python train.py --norm_place="pre" --rope_theta=10000.0 --bias="none" --learning_rate=0.00163 --decay_fraction=0.605 --batch_tokens=65536 --max_steps=9020
Each number is 128 + 24 x the weight over its row's rms, rounded and kept within 0 to 255. Layers, rows and columns count from 0. Numbers have three digits each. The size before them is the row's rms in percent of the matrix's.

# layer 7 MLP down (transposed), 768x192, rms 0.0905, rows 425-565, columns 48-95
127:180136119145085113138096125122130100129146127167096103140123114156104106098152163111099126130091145131171119115105136186096102123157159154133151
095:149135079130143151126139119127082103098151103132131185147128162146154164143124104123154171093174154140105087110147107142152146128089112177104145
110:098105131080130084141128131149136098144136123106142120103152107151151150151145137126124162145082128125137138159121097143109159172159125125156156
094:147139123138156158147180127106138126127127113142142117158118120129159137102132092101176161123122148122130126124138067160125135094118083156153124
105:134113109105101107099119158153154126082121117094159140162155124145111120122151126169105107123095099125103098118096152126110129154159135149127105
105:094152123080113139117102052100126148159167106129143142143130105082103147120123123097142098150113132112138075117129126115159159145132145122106073
106:091134171099099147119132176093127128130125149146154122149144149137125117146130125090133182164112142169164152133112107130131072094134118126152128
099:138114159105130127100127121120149149116107080128098122166125121107164093166126187137099150110097102140142160088150133149131080118118122167135134
099:114134125108170105084155118161135114119094126094123115121139125157155156149106153153125092098094125149123085189145106166118118096124119102120138
101:140165107126160124123139137118097155110142121086118121114105116097156120175114140117165110130144107118139114107132119120125119141136135177138127
095:163121124102129101129153149135112161171124148107125088138097112116108095148154166142068123150105106091150114172104175142156105104143131130126143
100:109153120128094114125166135124151098140126143149095146164120117130156125156125143194121182145110090118141108136160082108152129125153108106071125
088:158106119172129131101125118124116128136128150155142116123165133154138117117120076157102097155107114116100118093112119146125172161100145151109103
094:144142156140097108164138097148159171104125125128147146127164084119104107137132106132109117170136100140122125088138142113091117132103167122112070
095:153134123139147117135143138133118130132088165099072172148102113129123087137122128056085094137143114114141133096126122124135083113167170139149127
090:159150155100143109129167108127098121099149107104157123110115116106120135157107129128101168070147082124078098123114118124082145109152172147135139
086:158158140079097120185120150141145186135152144134131109096190124154117117124151155141181126153116120144169136116117100103158132118127125136147071
093:124123156126109100116133159138123092100181160131166121099111129128187115087094150155075108148121112059144118120141174117116118122111077135129120
113:114093109161119119109145145148137136150138115134152129126133131124131161124121093083115178161178124092144100154117113095121145125136127128103130
093:148125113124129122129140120135143109141125079133068170113121121101127118126097115120128136160123130126127128137162130078141121105131145153153129
092:145151175118136170059149131095129150129141120141173122082152110139120145115097082129097157093172097138078098123118139120130096158083083123142116
088:096123115119125104114158117139113122114087114207076127080148130122137097131123139162106109120127146155110160123135149122123143174131153166136162
103:101092141141080131106155115161130131117100140147091138101139132120124117130115098104079143114110100085129160128141169150148129124164123076121158
091:128164116122075093140147114099145138156101151143112141126101095129114141102120106110122134140148092128089144122139154118113155118109120159154116
100:155152116100119111078152136125118126128128111122127112094126110130128132099125110128124136110106144125131127124168161124119174088112121136121132
096:145118103136142122166105124138144109094118148182123142139168124095166142137139104106144138141124118113124147098081097151144114131122140134124124
103:106163133137166180133127150153135125148109147126128141145150136118127138138075115165112128100172124124141074127149109082122140133127111110168149
102:168107103141147135130127117129119155158119113119150158189153116115115151106127131125145139098139124150103109079077138112143129152116119128118103
095:096144136135129116124088124117142111134120150128121116099109138130120096171164101130100109148146146121116159104152125115122136158099130105161120
088:087097106135119131165141154139101135189125105145143141136131128097130153123102176109143073130128142113126164180101105097151169097092156121116133
097:146120152168092112098162099149080134146130149154133120144091123120122104108096091146072078184120173143149107152125124107157128108117117083109146
097:061172159169153112119138126160169130118130108107105086145123124177145122104154109155113130154093102167099162143115135130145105127131152117124113
084:104152174136136115108142116158138125182131075148161102168130169131154112140119134157171106141148135158102156145145137151100115118103114161115076
093:132115138130151149137089182113110149117122162135083104141122125104112113113085097143127125137118115153124145138134109127117114109148099088098136
105:149093077116093122134165109134126119130082122157073125156145167168124120167136111130120141126141120145122113137106119173140115162118150124131180
097:131161127134117141127156156149137130167091094116112168129114119150169122086146161137118100129125110175145165092148148081108144105110156096149139
102:153202132153158100087118152166140140137106106108137137131098153081119146159112094140133125138155125136146131135148099115116164157095105097126136
088:087153144133123085106148138103129098163098112119081173044090137144153158106127169141059103134131128105107121121123131106090111145127113102136080
092:145149162141093115141141129167124124148128125111120125128115113135106180157074110140109142122143124169105120125173144112145112143136140094165133
092:141087103111153148129146119101151163156126118110136154102135112137147089099128119066156156114136114106138088102177120107116127134130144149124124
091:176107124142105147098131089102125135150085132110126137150148183151158114174126148096143120092150128121107141121170124122127105103143152112158144
102:174165128136152114091154128099129142137151120145120072107132110151146151085153130125175135119140105125115136097061127195145110135165073120128156
105:134081100151099142190127095117127135134102139115166097126091104121112146130146127081129102127152177139144135147131080112109156106161189148160150
091:105135128128133111141105145113092100162133132139131068151131149141146137125114095135100115114112137117104086103114158140162092127137111104123099
123:115121099122136133152127144121153163132107130133096129100101123131146178151111145081141141122092092144137148121133110123148115176107120107094211
101:130168098096085111077106123140135093137111101093130152106112122157108147124119172107139102132123095133147142117164120139130158119135135133114155
097:167121099149110088201160134125108146154125085074161128137138081134124141153169111146114116128133131125080128137139131138136168135132115140153087
091:173149117188122142134124125108105101146127070147161172139169123128180183127172127140105136101123110085100112121124150093112110160118094142116113
100:141096137105162162157159122125112096132161146152132154122136157133117122140110164104072138098154100167126118116121112106151124160098124126149125
095:112129074172109132124139141163088140132127115159128121103142118130084125110110084100156160144129123101108113134116127122124164120146114091116132
093:129088134169100109133123165120176102128169101118109132137134132121132106133116123189107112164169109115145135122143093139151118144101136116110102
114:179155126101126165135108176106143159141117098148127173132121157148118125078101169045084120129082125109137124140127140122096123140137139114146104
087:150120150100124151122148120147128141106171089136129129125133157093131137107090165175160117126101152159109118148158122116089104095089140139116160
102:117102119160106173092166155119099122157077079137167084134126115130103120083150101153143137101164102133095142114112146093103153161088143139104107
109:116167143088131164120159129147143130162143128124138094139144169093173113153119191034161146124144113121127100173152117106095140109087144135110110
112:116138169157149132114138113109137122158136123128109081137092142083151132128129154072172136088086083146105083141135157136083120139130185165171085
096:087132097078118152122119151149153118089099120150141120126103125151101103178073098161065087104118092161139144146110153098169167107112129119106120
099:129114142183124134103154119082125115148105141113130123136102099156150147148111118134171115145142174126113075088143093164121082109099118109139069
105:134182128105101120127144113098110099164102113145138204127166140133163108108136116116142118118161138135101135126088133150124141135139121113115111
093:148109161148114121167135100095151133097147093059131118159128110117153127185082111100102102144128122125118108102138118122120128165136139129129113
100:171118143152120113134153108117118147116130147113161144128109123126129203142145113119087135107118075123138132138125137130176105162106115121113125
099:131088138130120157087121138118139148091123091161095100131129133140121110103080087140149164126168171149125143119082127085166182138121179136083139
090:118146106140113145162150142141109137148101134146124109187153123129123174128096156135137144120115093108131198133138139095120073154117147086155106
115:140146105111128082129110118117146098129126135154106139151088131179138112139148096202125130094138141109094161142149142128133094124101135081096125
096:166090143131126077103167147089121121178108103130104154134090080083148088134140087096103163117174172177138146135141158101133117108132141119130142
100:065160124161114142114068127156098139098149119166159160151171144112105103128137131191100125136108153107125132119122104164159115120091099087162110
090:136099113145138138122129134158121118103111101165162157165105159136177140116148157116129131128078069125144118123132144101169098142209153155140153
096:113078135144103143176144105166137087130133149155118123150112140129093161123144124154140133152120080133138112091115128151163129112158072108108095
126:104122153096103169101118111165094118136120159111154157137138121087116166131125133137146118095124147143179150175138134090122169160108134106147108
089:127103128148170095127084132112129152137133122122138097159158176121135137110091104152133120127143132107136162157111133153128136150143107131154074
101:108157114131129164149114133147149141107095146098140139119116122166122107114150169135077160126102145132121151128105133082144134110092118133075152
085:128104126144168136165138115108144098122152116135097130126143133146149132129131129112134142098188107153120150104126128148100147148140127120166138
108:129138124117133130134155110155104151144200121104158153122125081159137121079124110086160129161145144135117127113096162132158121102159152140109154
096:196130156113160131118151100115117147162106114144096125084154069115167078126142119125113173125137104093135112115136165094057125122140145142150136
117:110131114103135137154145115130117107154107106118143099160111110162137139154143131090128112105071139150169091080170146139090113073142124133088139
111:128125126134114165123157144139098120119099143154133090139116143125145091107094091113127113106120109151139123138144146145165135124127120088114138
107:095105156105163122151120131123127136094124120145104115120151101149091168096170095128114115124143125121098130148091118104179119166108116154108115
099:063104149152119144132135126120127151081096144139120149145135178130168111149087113142151133142133135122157137132118107156151091123091115156153131
098:155138124125134149089113128110118135141144121180104127150155148107041145137107126107142116146115140104090109118086119136099151106075159117150090
097:160165117115155103131147105143119136103113143157122094110106145114132148156139076124121173130150089098152161123188170099154152089127117169125140
097:141130098136120141168133128104146175119114085098144119137121091142117105073105080084141143132111171117125150157117153097128152177115160091120136
093:141125179171168126147155156116112136118137117134138111099157149107172157169137157171106149127125152123112103105151086063102137139134101113117110
102:115144186137141145151120115141140076106100134118136122151078112101138162135164124126091108097189141093141153155113119146101112157146144093119115
096:098121106157104120142127125157111110151131099140118141083116103099166113118155120057132143159127116152131166127179128165129115147088134091157109
107:143128137144098131134082150097114105119162127115139133118134111135158134136150141082170101163165100108095165131122113107114131136152171108127121
100:123105125118130160103114155116142131144130150117093149159137167145155146137132155139141126150129113108126148126131116086123150092076155129162159
090:154096151156100099173134144124158171113150143062174123109119123145140146123128073160106143104148153123159119145149113085138157134105125114096112
096:153112129119180084139146155114124106101155101164145108130121137135090126125108139152142125148125147147106147135142155119124174144111141119162107
094:160152094111109149129097135140124122135126125109112118108124095147108111128103123099122141107135160152091112145145124098081126127135121129125163
112:156132096134146104124112111127118150181118116134147129128101145127137186098090112080170158139126104101165147140174122132088103119126130155115139
111:112161097147170140145138162126123142139140141141160082177125137118147088053117150103142121143095117094125147146103157130133096099141100137130145
096:099138142062109153112163127149164099122142160170125165108145093095143101157137099113125145080151120171101118139108123107101148155139119075105114
104:112137146145137157123143125125126125134116132110071113125141156131168126142135137168177110124137133120135068135140145129171155120108169130138088
100:154108165123122130095101122144098110139134117116088132124085124121124106148117141135128116102184124133151115131129109154077164092133159105101118
105:144119102133165104193130143103133093123145135132121140141161125129116116123132137079114108086158107148099117139084112137140127150123127107129153
097:161104110120083171118144113142113128101112111087140132139149090139129164152133111123132120112173142071159117131122152132154153135136125104177120
111:137127120063123129125092140102157125148155143107134105137135070106091137131203140099127133156108144133122183128125107166121143104134095134100132
106:141110121132143118125132182142149144127094140081151179133097115108151085121108134128119157131137099093092131148112112158151135176127110129122127
100:112111125150130122127122096106132135165104167135171096129093130085141129095107176149107118106113105116150173133161155126129132130102111094103156
090:162159124148116118088155110106142135175095100154166071161102116182149141115161109140104108144122108136125130111097161108141128111118109097109142
107:153164197102128113125120122134178147126131134136139156100113099145144117082119122093124138137130083107134119150118113134086149172102160088117164
089:133144144150101088117101102150079140092122170160157109120172153141090133146159105141156159104105152136096151145119116120146105125110122134122109
101:117159151112175166154150129121148091179106125144115124141110175108152144132148152103115125107153147117166104087138107069088115121131170163171135
127:163174122109101147160080128154113103140100147150127167161101090109158131124122131158104122143091114097137155139136112180140097121127110121149094
095:126112105108165200133123154148094145075141125147156118099081090133124113112107081126106147133120107129073144165146106110132178170069116124093070
107:091137092118130147119137145135173144141125131124111080074083144149122129118141127134156115083105116169132143100173146170085151150139198141122144
085:119120122136086101129157157125129123165134131165060146101115143120139123147105128139174124140100057125092115120095171154113143117115165120122138
095:178072143119144163100167132125110138121141140120145139134192108117174092126110114118102134124114121124113119126121122128082147126188081098124157
095:119102145129145196115148108146110163096127135143105146167182117117140105079118124106110152123144130154090105143102118119130140108112118120106118
094:134111139133086172130143141115135134149117141079112126119128124102127168101112109103125099148141094115134149131127164063132134135118174137172129
099:144116148126091155115121142124124097143139133119151077104125162161109132143133070109114139138159124104094121104160125104153138132099119121167126
104:121124166112115158129108130142106118153120079129180177107099115103111175116149120091085144135173091120159147121118110148119135105134128108129090
099:144122091143129138139115130132106130111161114091148172137091110094152144087158102137132155160145092124097124116114137123138118173159122113104167
105:178132140114127178094142116132112166138175093147143111150148121126126114106111116123102135146117089132108124061123114158160131159119056063121144
089:139143163126125125121138141112116144118144113142165121130108123126116127128116155160136090107112145147099123123154140116101096142074126145108119
091:155133122117133168160157144154137170142095091151086103115110138110153119103139125104130123104149135169076135097141106123110110121108143158146075
095:084155157111137088123123154135121126138160117117153115126146134110131082139109118155125120165153113128136183151104149142149129116176123118138113
104:051177129105119134106135135176127127129134159104153149137154099170129141106143141129093107135075147110146138138122101112113135095113127092115123
107:134121091143159137144116161121091119116171160164078140150168111134160114150153089130100136129122148141131109122133131102103163143151131154104080
092:148147165095119133132163157094081141113165163127128139132136151142195134092135161085120117142119123154150099080108124154144133126117131147133160
104:142123168172148133119152148121112158172127112112164071164132160101138151117152134124127137119127142113150127136111123093123111160085154142116097
090:117152110149139114149101060129161129093116080122184127131134117123130114119145131098095125113134130132065168166116139137159131151101126135123142
109:130137084120122070101167127087093114124149182168111120111107139142120127145120106162119129161117166133171093078121139117123146114106110131171127
117:153150110159144172153154143149160117133094113133088111143103124158126130100152129162141117156086116128119129060134122140129144112119100128069113
108:160127100145103110121094139132159108130169132129127119144094095116108161092152129125124135132105084139127143145110106075128128122104126110080137
098:137148146095109122102113140128182129121144116148078097124110149177114096134159133170132130150124166163106132110132119116150150064119155095157178
101:153123143119112124098168141065080120130122146108122105115111105135150169177083116124127155132096106168127133125155134132103118144126160139133152
097:170131126140131190135127166134160137153124154127168140139148148107099151151104162088124171113164157122122078131162132108129132123156139142120138
101:141099165144183124161109136117133139108169136120124115110065164116152134098165129153139089121124109118133151079112142162156105090112148130149120
111:115134148115138173167172119136150121167102127100109142119142101105098141078132099146139112149100159135169137186104130069130130118081130102109123
093:090127153112128147127152120140127124105152133137098124096074102116119108091169097115141176159109165110123100152146164176118139134176164171125112
106:071109109132141095130108142136108111118098102103128116112132171121132134137183159177159130121135152115109129145139085156112170077110109127130130
101:126160179139103136179106131144136156124119147093087166110142093098141119157096141102099133140123133149107138162114116129094137172115159095126120
089:103107116128104149115106098111138134117133132125161076104140103106128133139162161122142125120121160123167131136133106158112114091102096144148134
082:141098139141134088134152148133097095124122096144132141129107161148090161098116149145132126120132134138146149161117121116153150102120145146165109
099:103133193112125120166122116126150109101126161115091126106136153096137138071111159119115141173120130162140171132132128154154145127101132160128143
102:170125088121124086125113128125111115133145132125137118170124100123144128166120165135145110114108166063111138191084123145131115164124093117146128
104:147165126105156131114181105101136141156144084097136166144129130127165132109121071085155101161118122109101141133115129102150127182110158091128129
095:126108116139119133160121175118123127112127128138152151128106156169130148152131154106142130150173066140111138134122131100183115144116139093124126
095:096112119091116189125128087114089121166159111131172097182154086115141150137128119086148138135082146146115078104141124130158089161139119122152103
093:081130146129119138101117155143141103141130139129159118140160134153123174130134155174090110139163121123100110125112186121127124085095110124084112
# layer 7 MLP up, 768x192, rms 0.0918, rows 426-566, columns 48-95
100:120091167133142100126129169122158116143119138135096132147095079139105106124135138107141095168127133112156130115114129111099116170132143120144125
104:115100145111137151161132120123092130131169165120134145130165091122133162132149170081160085102103162136124141155156157100138111125123137148154154
094:124132123145105106107103120161117124107138142121105116116146092160118126116148168149098087111104124134130116127126191123109126137146122106124136
104:103140139148124169121160089122166109167131175108115092099127112102122152111114126113141136153110120130135163150147160130118099114115098142157134
104:150102136169125155115119156119122122092126158186147105123138125186124127110145104120149117096143087097133141164110130138107080119143117169123209
105:141109099110143090152124106125101113170103118142098168142116134155090139128111117111120087091108113122100162143156177115107136127117096132121145
102:152136147154136150121160159093089120138136170134128165155136120108109097089117098134115129129149164138128135131105116141131117134177077159126106
101:138160107106091185152105134152086104142195156181119145174117114129122120134147146111109131144114118174160156118089125139138132152145149117139129
101:103121113164116122104138100096199121097115120162155118162129119158090097110116124125108119126122143167114095127102142110150129085144099144132183
096:108155175133118124126128146160109102107093115137128114135118120123125147089138100124136132142141165140163115097124113124079112138148149101105106
100:135113169111132117142122162118177126144137093110120101112105140141105149125107122140118075103145150084135140138131147183109119111130126117132143
091:102112155129145121134133123116142147137116106125095141121151099141132147122138145105157119104126154126120166139143143097143104122155126113144138
094:121113153117121199089142101130094112138127100150159120120122161130147139130096119101127122121117119058143131120120152145136138100124167150170169
094:138166124107101133174061143140157136129183086115122061163152118132142130124148150137173123099153156127118128129126168151126118128105090121139098
093:095130097141093136130104141141180122163103124158060135136140134101126150113162148137145094162129196117164154154124117140160121127123092138139130
094:126102103161142120103126117066114107097096092123101167139103132108140119143140109119079122114098131131099159116166123138100138171117115114124177
096:082086142150142172125110099102137113154091125176114100181116146148090100117141129124167122142135144194128138156144155130111129086144167150165162
101:156189131124100139124083172134098112103088137147130184134104135168072154111099110109135076148130131107152114122162110184121152146191146131153147
097:155090143159100102120126146125114107104115142122120102133112137174131115087146134108151139132140083136153120106130117128140104176145071161167088
088:118109119128143111158131093164101093109134134103079097141111158147147096122127172117149090137079164110153172099111123121158137109152148156114097
088:148156147131141139129101168129155110122178142080189178184127139143109111130138125060129144139167118104125072155137127140115117103129105098119089
103:096172142087140186126118112109128137131134098156132173115138095124107127115103185124166114114155121148107125105121106108072099125135142144133137
089:128092172140171156140071137158111140098113110086139118119138122154128114129128116123144128123090178074149149130093117119162111137120128086115172
105:083131126144127170119133139125112126129123099095136148119074151138131082110104149130170103114165107116103162129169124152166085099152113123114122
100:164118161138119146146088152123115129113154106108151128138098149189150093115130118106151091100124102110140120139125099160168131147144112195144177
102:124136118121133118117081153124137128113132125109108150184075127149137129141170155113168112161145172145155152096133125135117134122141129121142130
100:120095169117091194108145132129147098147134145127121128083094129103181157138109147138098084125089111132113130102140140139128112108121088121137166
096:107177127103133133159136109143126133100142120125099138150140148099131133119118110072210094110090118090100078130138129166116150099117125147074080
092:138126140145126137112124135110184124096106144111118098130096110136100129105137091146121109134100119133135100066125130125093056155172094119127131
103:131132143116160175184118118132157137123172108142149162149132110115134143126128162110179124099114094106120139142130184138128109159143164150155112
103:142111166097139176121147145110120135125119114123166140150078135115097114143124163119114148106093156117130159122139177139117106158123142184130138
082:139098084125125129131110150084115144077148185115094171127150088142116144096122145082103146103116140109158059112153133118154158132164135118154153
096:100127146152078150097152139117168152165182097130192123125156150112141115147123145105141140138149094111128122121170162131147101130123146164113131
103:107156152146133171149122150147123132111143097104125146148147096138115170093119165123132113120048114119131149160153117153127126145147107129088154
099:100093165146128126095150119164133093115163109151134130148130140096109101123112153117115133150132091076102136140086132146132116120121137113136119
094:154066112114082163161102131134132100120162186181106134151151089154163113100144113127138122117132144113113142122136125166137107118164111157112161
093:152138118150121116082145121124166116124139134152150113168130134167108135099083081139186134126150126124149124108091124144126123136118131116107131
091:125098118107147151119121150087132157093108161156145135103128159115120155100130138137126125143129098056149128153124133152138113109140095131084136
091:097145132135103084132103160132109099127117112137119108179089115122098147115144158135116122126142168128131160166069133146160135112127116116140105
096:110149134103136147156157139195130089138142138116112121131145101098078120119121133124125141136087113122167101147080134125137128130120119169101128
094:093134107110129103122084133161187060105128134110135135147105158157093097135147110101151088129142123156136144124151178121125106122163140116108142
104:091136102099137130062111113136157096110150117150118175150126128132121116143094135119150104096114102154109112112091173139141101126143106136110142
094:113103154138151153124147140127169092088138094105125138132118123133123068146098152136153139147117105110145166178136116101134128109116108144153155
108:154163136128131127173088120120110131118151119090150130132150166160131128127097172119138076079118169106143156121130130143133118130121138145104131
097:119105181171174144109142123136123123123168117140138118133117094144174115108155091105114118082090122108110132138148153095071122121143124150104121
093:107160170111140137116108112123156108119167135173154143132125145122134128114123165123149102098120137102178117114135159127104068143134152126135150
093:096127127106128105098106119182164108114120173148100112149089149132079100136070133121124110154128151150171154096127117135117129104172121127117136
102:166085160121090123121117111146113093111143103142129107134146127177134110115166140101166124162078136096145124105103168139138093082150157131094128
093:148120163148159157144144130100123109177132119135127144120130111150171178126126136120084115085096133149139129123174148170098099150107109173122153
094:122161121107137207140104092151083147174119142126113141144141130128147139119098139073122083154107115101112129132103125150105119133113153141155125
106:096208118106114134186118107164116115133142119167148121146099119137123136137160116139177083108101132110106129119077134146131130143123149162123089
085:133144135152128115132116149130143110136073131079106130138129080138122125137133116088134109150157127116147158090145154156172155153150123128158118
104:141121176137104117138116090140140142132160124113107097116133166140117118136097119116122147148119112112150143142093103136136078073168181106158168
104:144124131131141179127144124118149134146167130150092190180164129110145135131128086101157111075097175177157130119151132158109108135127090175129147
101:139126164124099135180164140180173129128168126144163174171130152141127094129146137128133128115107109133120121108109167170149093132157106125092121
101:120125136155116153156109094090134116135151116107154161150125080148143161139121178107114118159133156154123175100158124137100078103149140135170153
098:122138088123148106125071126159123113113151075142152113108142175106122152126153137124093147085123094124154172144096160140131141124150106152100146
099:123123135105149139104118130130116131184151097112128140157118139110079124140101130110134103142144129097125125146136189111112107143103121136152122
094:130130120100080119143126145137108080138077106194134143119120120171083143089137119099124118156135169126157102122110138159159137092157130135128145
094:104115153123099176119093110130140124169127145128157098165124139136144068088112124124142131156119163141145115112142113134089106107145132141128191
098:113122133155104112124114137119141082121130138139112148154087113138130081105153136122147154153136131127142127102152134160148116089195116139121138
088:117110116128117125112111125122132125113140124145147179118141129155122067131139116099134103146158178144131076118125117150119153113113151130131104
110:152139158142089141107122143106127066151109164126112122136137128140169115151104141136111155115133109127159115097156098085121113110177106137144144
100:128144109141109166090096134161144111094149089103157127141171141157115156143161164141130120129116096101141168133143145143138131130128133156128117
098:162128139103107110159133159130106088141103175144106060113107146114160138107156104113104105126110101102137129133117156123103102113143151170078172
088:139129127103118112134122129137120113127153155109091100146127100122132124129100138114102122122141173081140156122118130149121139093119105092152120
094:111155120117139111126122130152141116166139113106135081138090157116120091111099109128118112119114159115140116131173098162120118129132102150131155
108:174135135142141178139124124109128125091126115132118170162103121142130133128094212146145123092097147147137118096139139077103091124153122150133132
093:122154114139085112133148143124143113095108129127134191129100063150098130142166139109096151133109140119146131135171157110140125139125128119106160
102:173134151137133149171129152114115083151106122115132171140117129196125153126111102137083142115096150166120171132101129192129175132136102165131118
087:154130135133114130104116162124076140126075154146137118112124135133105147138136134109115108139109154101138130093126111124150124105140103127118091
106:136150102115120144137110115119163122171179166122128144139145110138127085147134153121162097090106111133110126148160117146101066097150089159121153
094:085127108155132154121082147151127104113144123095158147146111110127069168116108105126118114125127148150163148095149122145142139137130084113120109
102:141134162122090123148135130112098126184129131111108143185079165117137121107107124121113081138119137074177132118106127122115121138122148148140113
103:145143165121139156150090140136143137124159075097120140134111128106134138126113198126126085118110164095135135168136110105129110128133119171155143
105:118182151118103185174104110141155102083125119140161154099104141122151157132124158145138087085121158142147150133144120149097097121146127131141148
096:174156130106132082101142129129156132164123132149166125174132110164113137094126144117133137124103148139119153102133154117094099118116094125096115
096:081108136141095124164093095159136141165130157086147138135108116131164071106147131125119102115139157153142131135147131096181123125179131142125139
099:108128152170052144139107145157138114149140132175127153132146101135109096120116155129127138129178207167129124131104168139130133095128121147075132
097:136093139105118131145138189136129106106118110133105176141125143141140111126104137101133128173133120094145099103145130162122105152147155126130124
094:096082111117078142115122086109146109130096111146094128168161113127139097102120112108171116123142128149150132127125142146170129106137118132136118
100:149141095123124160118117137133101156151119123103131151098169103132085107130079153097134117086088118097146098088169126124133106079151147146146167
095:148119145146124128133111172106117122109114158120095132121104145134112137107104117119140106188129143092169094122122105100106140114141132144139155
103:112106158129124140162113149128149132158098121140122146113139112116118126050122079097101129122171144108157137109142125149121149132135110122120135
098:144134133185095115165148123136097112132092140135126130112110110144111164077089081101093140124123133130125139082134137157116130146130107128117131
094:119141106160147178121110080120100114147126147115094114143100133115149136142072140094172124117150156082106163123099165129117103126137151155163157
098:108123117141068147125098112163071133113083155118092140113166127162143141147159119119121127094153141085154091121125119147140109125126107127100171
091:130112173118152116091140147081113126139116137133129138132113185138125119129143165134131125114143136124160137074105149138159141140131129137122116
107:124103130108126177126135135144132094169107102122095185172136107110156080121111161094134136123097166172144119103154127140080130084158137155133154
098:169124155129091162119127115132092065093115121096120146110104151176139148159108117103106090090116117096132126072087120137105123154125126117104151
086:159119151163134119120114145099097136132089094154155057131133142143112107135109171121136101148104145071145149127154144127140114128116100203148180
107:130106117108119135122139192114098095176112091132121095139120123130072125121104149129088131119149165154095132078108108189141128150110142129136152
105:140124135176111129130136142090166081164119163118142120160139109130121093049124136087110164123148126160141149106094119122145143161105098152133112
103:133180176101137127152132177116104085144167158160162138110129126152141134101180133145115062148115152122184133155136181087151116149125134134121111
099:090123151136129097108090150087100118133134141169112116120113169115183076096137104114108154101105088124104163114137134103146107112141081151099172
109:144119142181128149127142137128122103147068134151143131094088123117144100121096115109148118127117120144112130125107132087124084180134124160151135
112:125118160118127106157101141090138126093121116150133078165120133139109149122114113119135117152119110114175182113144152121117125091134122108139190
096:128145090121109186143104122167132143111178118132085108144117115141118134113101138127141074129142119153152127137125114126114138120130126149141084
093:127172143105103163137140113144087081084173143142105170121142129159114123137101166116147131102135150113177116111131119139111124131168118128162101
103:107129122120121136113141131180129089100142127162128115183120141127123104111146097129127126075107137117094150085135151149159096072154108147127119
094:164156134182124142136104145087180143150136086099098152154089077149154165142117183110143119074125104125128125067117121144104140150155113093121115
098:120103179150089144098102142127122144110137118103153137130139108110156120089107127135151122127132087064168153122117170123136117123133093105144122
103:119188123109086136126107134145091105102157152154132104126133162130139163129137154112111088092109116085136130138136145108111093123136136134136107
097:144137156122152108157150152111199127117096147110128155176150171141129111103138168130127108150144140159172114085124142122127098110190109138138174
106:174184098177098131153127170071103116167137144123159166169120102125144110107097135115123120082150168111127110125124121119106139121131115154139133
089:121107142157148167129093150136143102088120096094176142123172127111102107099158170094116115098162173116130153174182127110147102108157125130161123
098:116129110143076146174096096142132149161134110146119099116091165134123160116122163111082131123099148113091127117126164146160081101175122135156132
088:136126132116133085183140178132157146146123130123139119143070171167122114137166116121152111175120137136195140128168131153099099143128099147153170
094:117145130141144111126127127119128139124149118127164152145085105117119090149120164153114131106129168141094135158123135114128117113136096112079130
096:139140126118139130184108136119115155110137085132109145177144121108088147140135113125099123156112133119158145152105133110116111150152149148078110
097:104127126173110126159136101138124107136128161136079120172173135098148081145085130124146098130117158127102107159147135110123116122135154146138127
100:173163132128153097170115107082146113112151153135123093157112119152104125109103135098114121105130153137158176146118147132127157110147132144107103
101:125151141133150194164127156096131146133141128150117127127119156126104134135142125137169099104097177107155089118139115161099115118103095169137096
091:144117097145143125125126134133147095132127146110113149124147124147149117119140085089116124130155113142145122135095112132161168127151108101147148
093:131118118136146113126135095116146067098125117132170114156116087139160110131122141120125095088105130120158099135116173134158146134147138125098167
095:134128174138087156139118073142162132117116136135101127128114158102112132101186130131157124111116151111158122116148103105141125102112090149145153
105:119138142188134150097122119080135111132099166141156104128107151118132088081105119108148092094078102118124120114095140152095131108142139148154114
100:152171100111144131175125099132128090118146091119134115141092118150154153092133147114138087119096157123093151155127152161097111137122108113181154
092:135128145149131119141093130146187129149125111145106154099133111105109133130133110132120119144141176085110124132126110114133121104136116127131135
105:085122087117111135109137089098143142095128149151094148146086173165112068128103163109152148150113090129146124129110142145153104136135124095114181
091:094110122124119157120118197119107123137150126114126105166109147126149128116135127148140134115121117073183128117190144145126126096147129164112158
102:099131103123127180165155135144130123096109127142148124103135129122070122137091116114133109132124121115122144128132156155159109116168132150113163
110:134111108128106153120138143103158099105128135120149146167117151117100110124123129136155138142115125145112134120129097119112098149157075146085127
096:094141136130099133134107116154110117110114113167134131146146159111120114152066147137125125132111177138136085111150146154131157092128110126139098
103:162127124211138122105138173084118127153102154115159162160102097142149145085112154085110131107132140113132169145141104076133116145148108120088121
100:084116120153103101138116124147189097144152100121101163147167153130136055111124111118137113116110124101119118117145143153114151082142092126116135
094:122115145139118145124108084133105152092188124127086132136136126106076107137125166139141036103095132131109146136118181122126099115099118108180091
100:143147086163113117118123107140119108156105130157112163176156151151120084117116136136115119088083167126110085166144101117118121124140060180074127
115:128129141115110133139138100115180112131173111176139133128120092122118119127116166128146099109070126161154158098153136087114080134117134124099132
093:160160083143163088190099182110118106160115119100121108163132090136086145108113145122122083111134128128143160132124131128136120113116093136118090
103:156112127128120131122070132108118104139120159151089137176075134165122107112140126077132159150121141127158140110095122123157105151176135112145118
101:148124116122111113164082130121136112143120136199143100146117116146130099103143105133182119181140163081149149131145151118142104098119102113107116
096:127150113112118095178135146123167139221154140121101109144131116138132144117125105093101097131127163096104127078139164105111119125154155122118093
087:117167133111145164128114157147177146131155177092139112144145100119171106136153123122121116162129128120119135071133143129101107126168121098084153
100:142107117137122124110096150152131137141127094187166147147106115185160120170132121119131099101120147091136112094123150127072137091133114125144120
103:083175166130115135103147129110166129131133127135129124123110169121153108112132102107098133150123151166130115096179112126121134099148116108122132
100:166149126100139112150141172154138127156119113168130100138101154137106150113161146068134114129106192116085122134140167128142080097168153095115114
089:143177107117155151144137123118169125151134131104103167122150068127119131117121113151101102103129162129155117121161154137131114104119132138122137
094:157156108137112116118112128171118098106084147125088132142089145116119104099130107147107117138118082077145138152094147126132162069122123161112139
097:161103122145110139110158135132119154146102122116096131124092120095140071081137112080124136099103144156136090158145115126130117139126102116115151
098:125119163145149127110167125161154110145101118136131144139145177119070099136140139115149103096118130135117142093112157088152120144172155130135105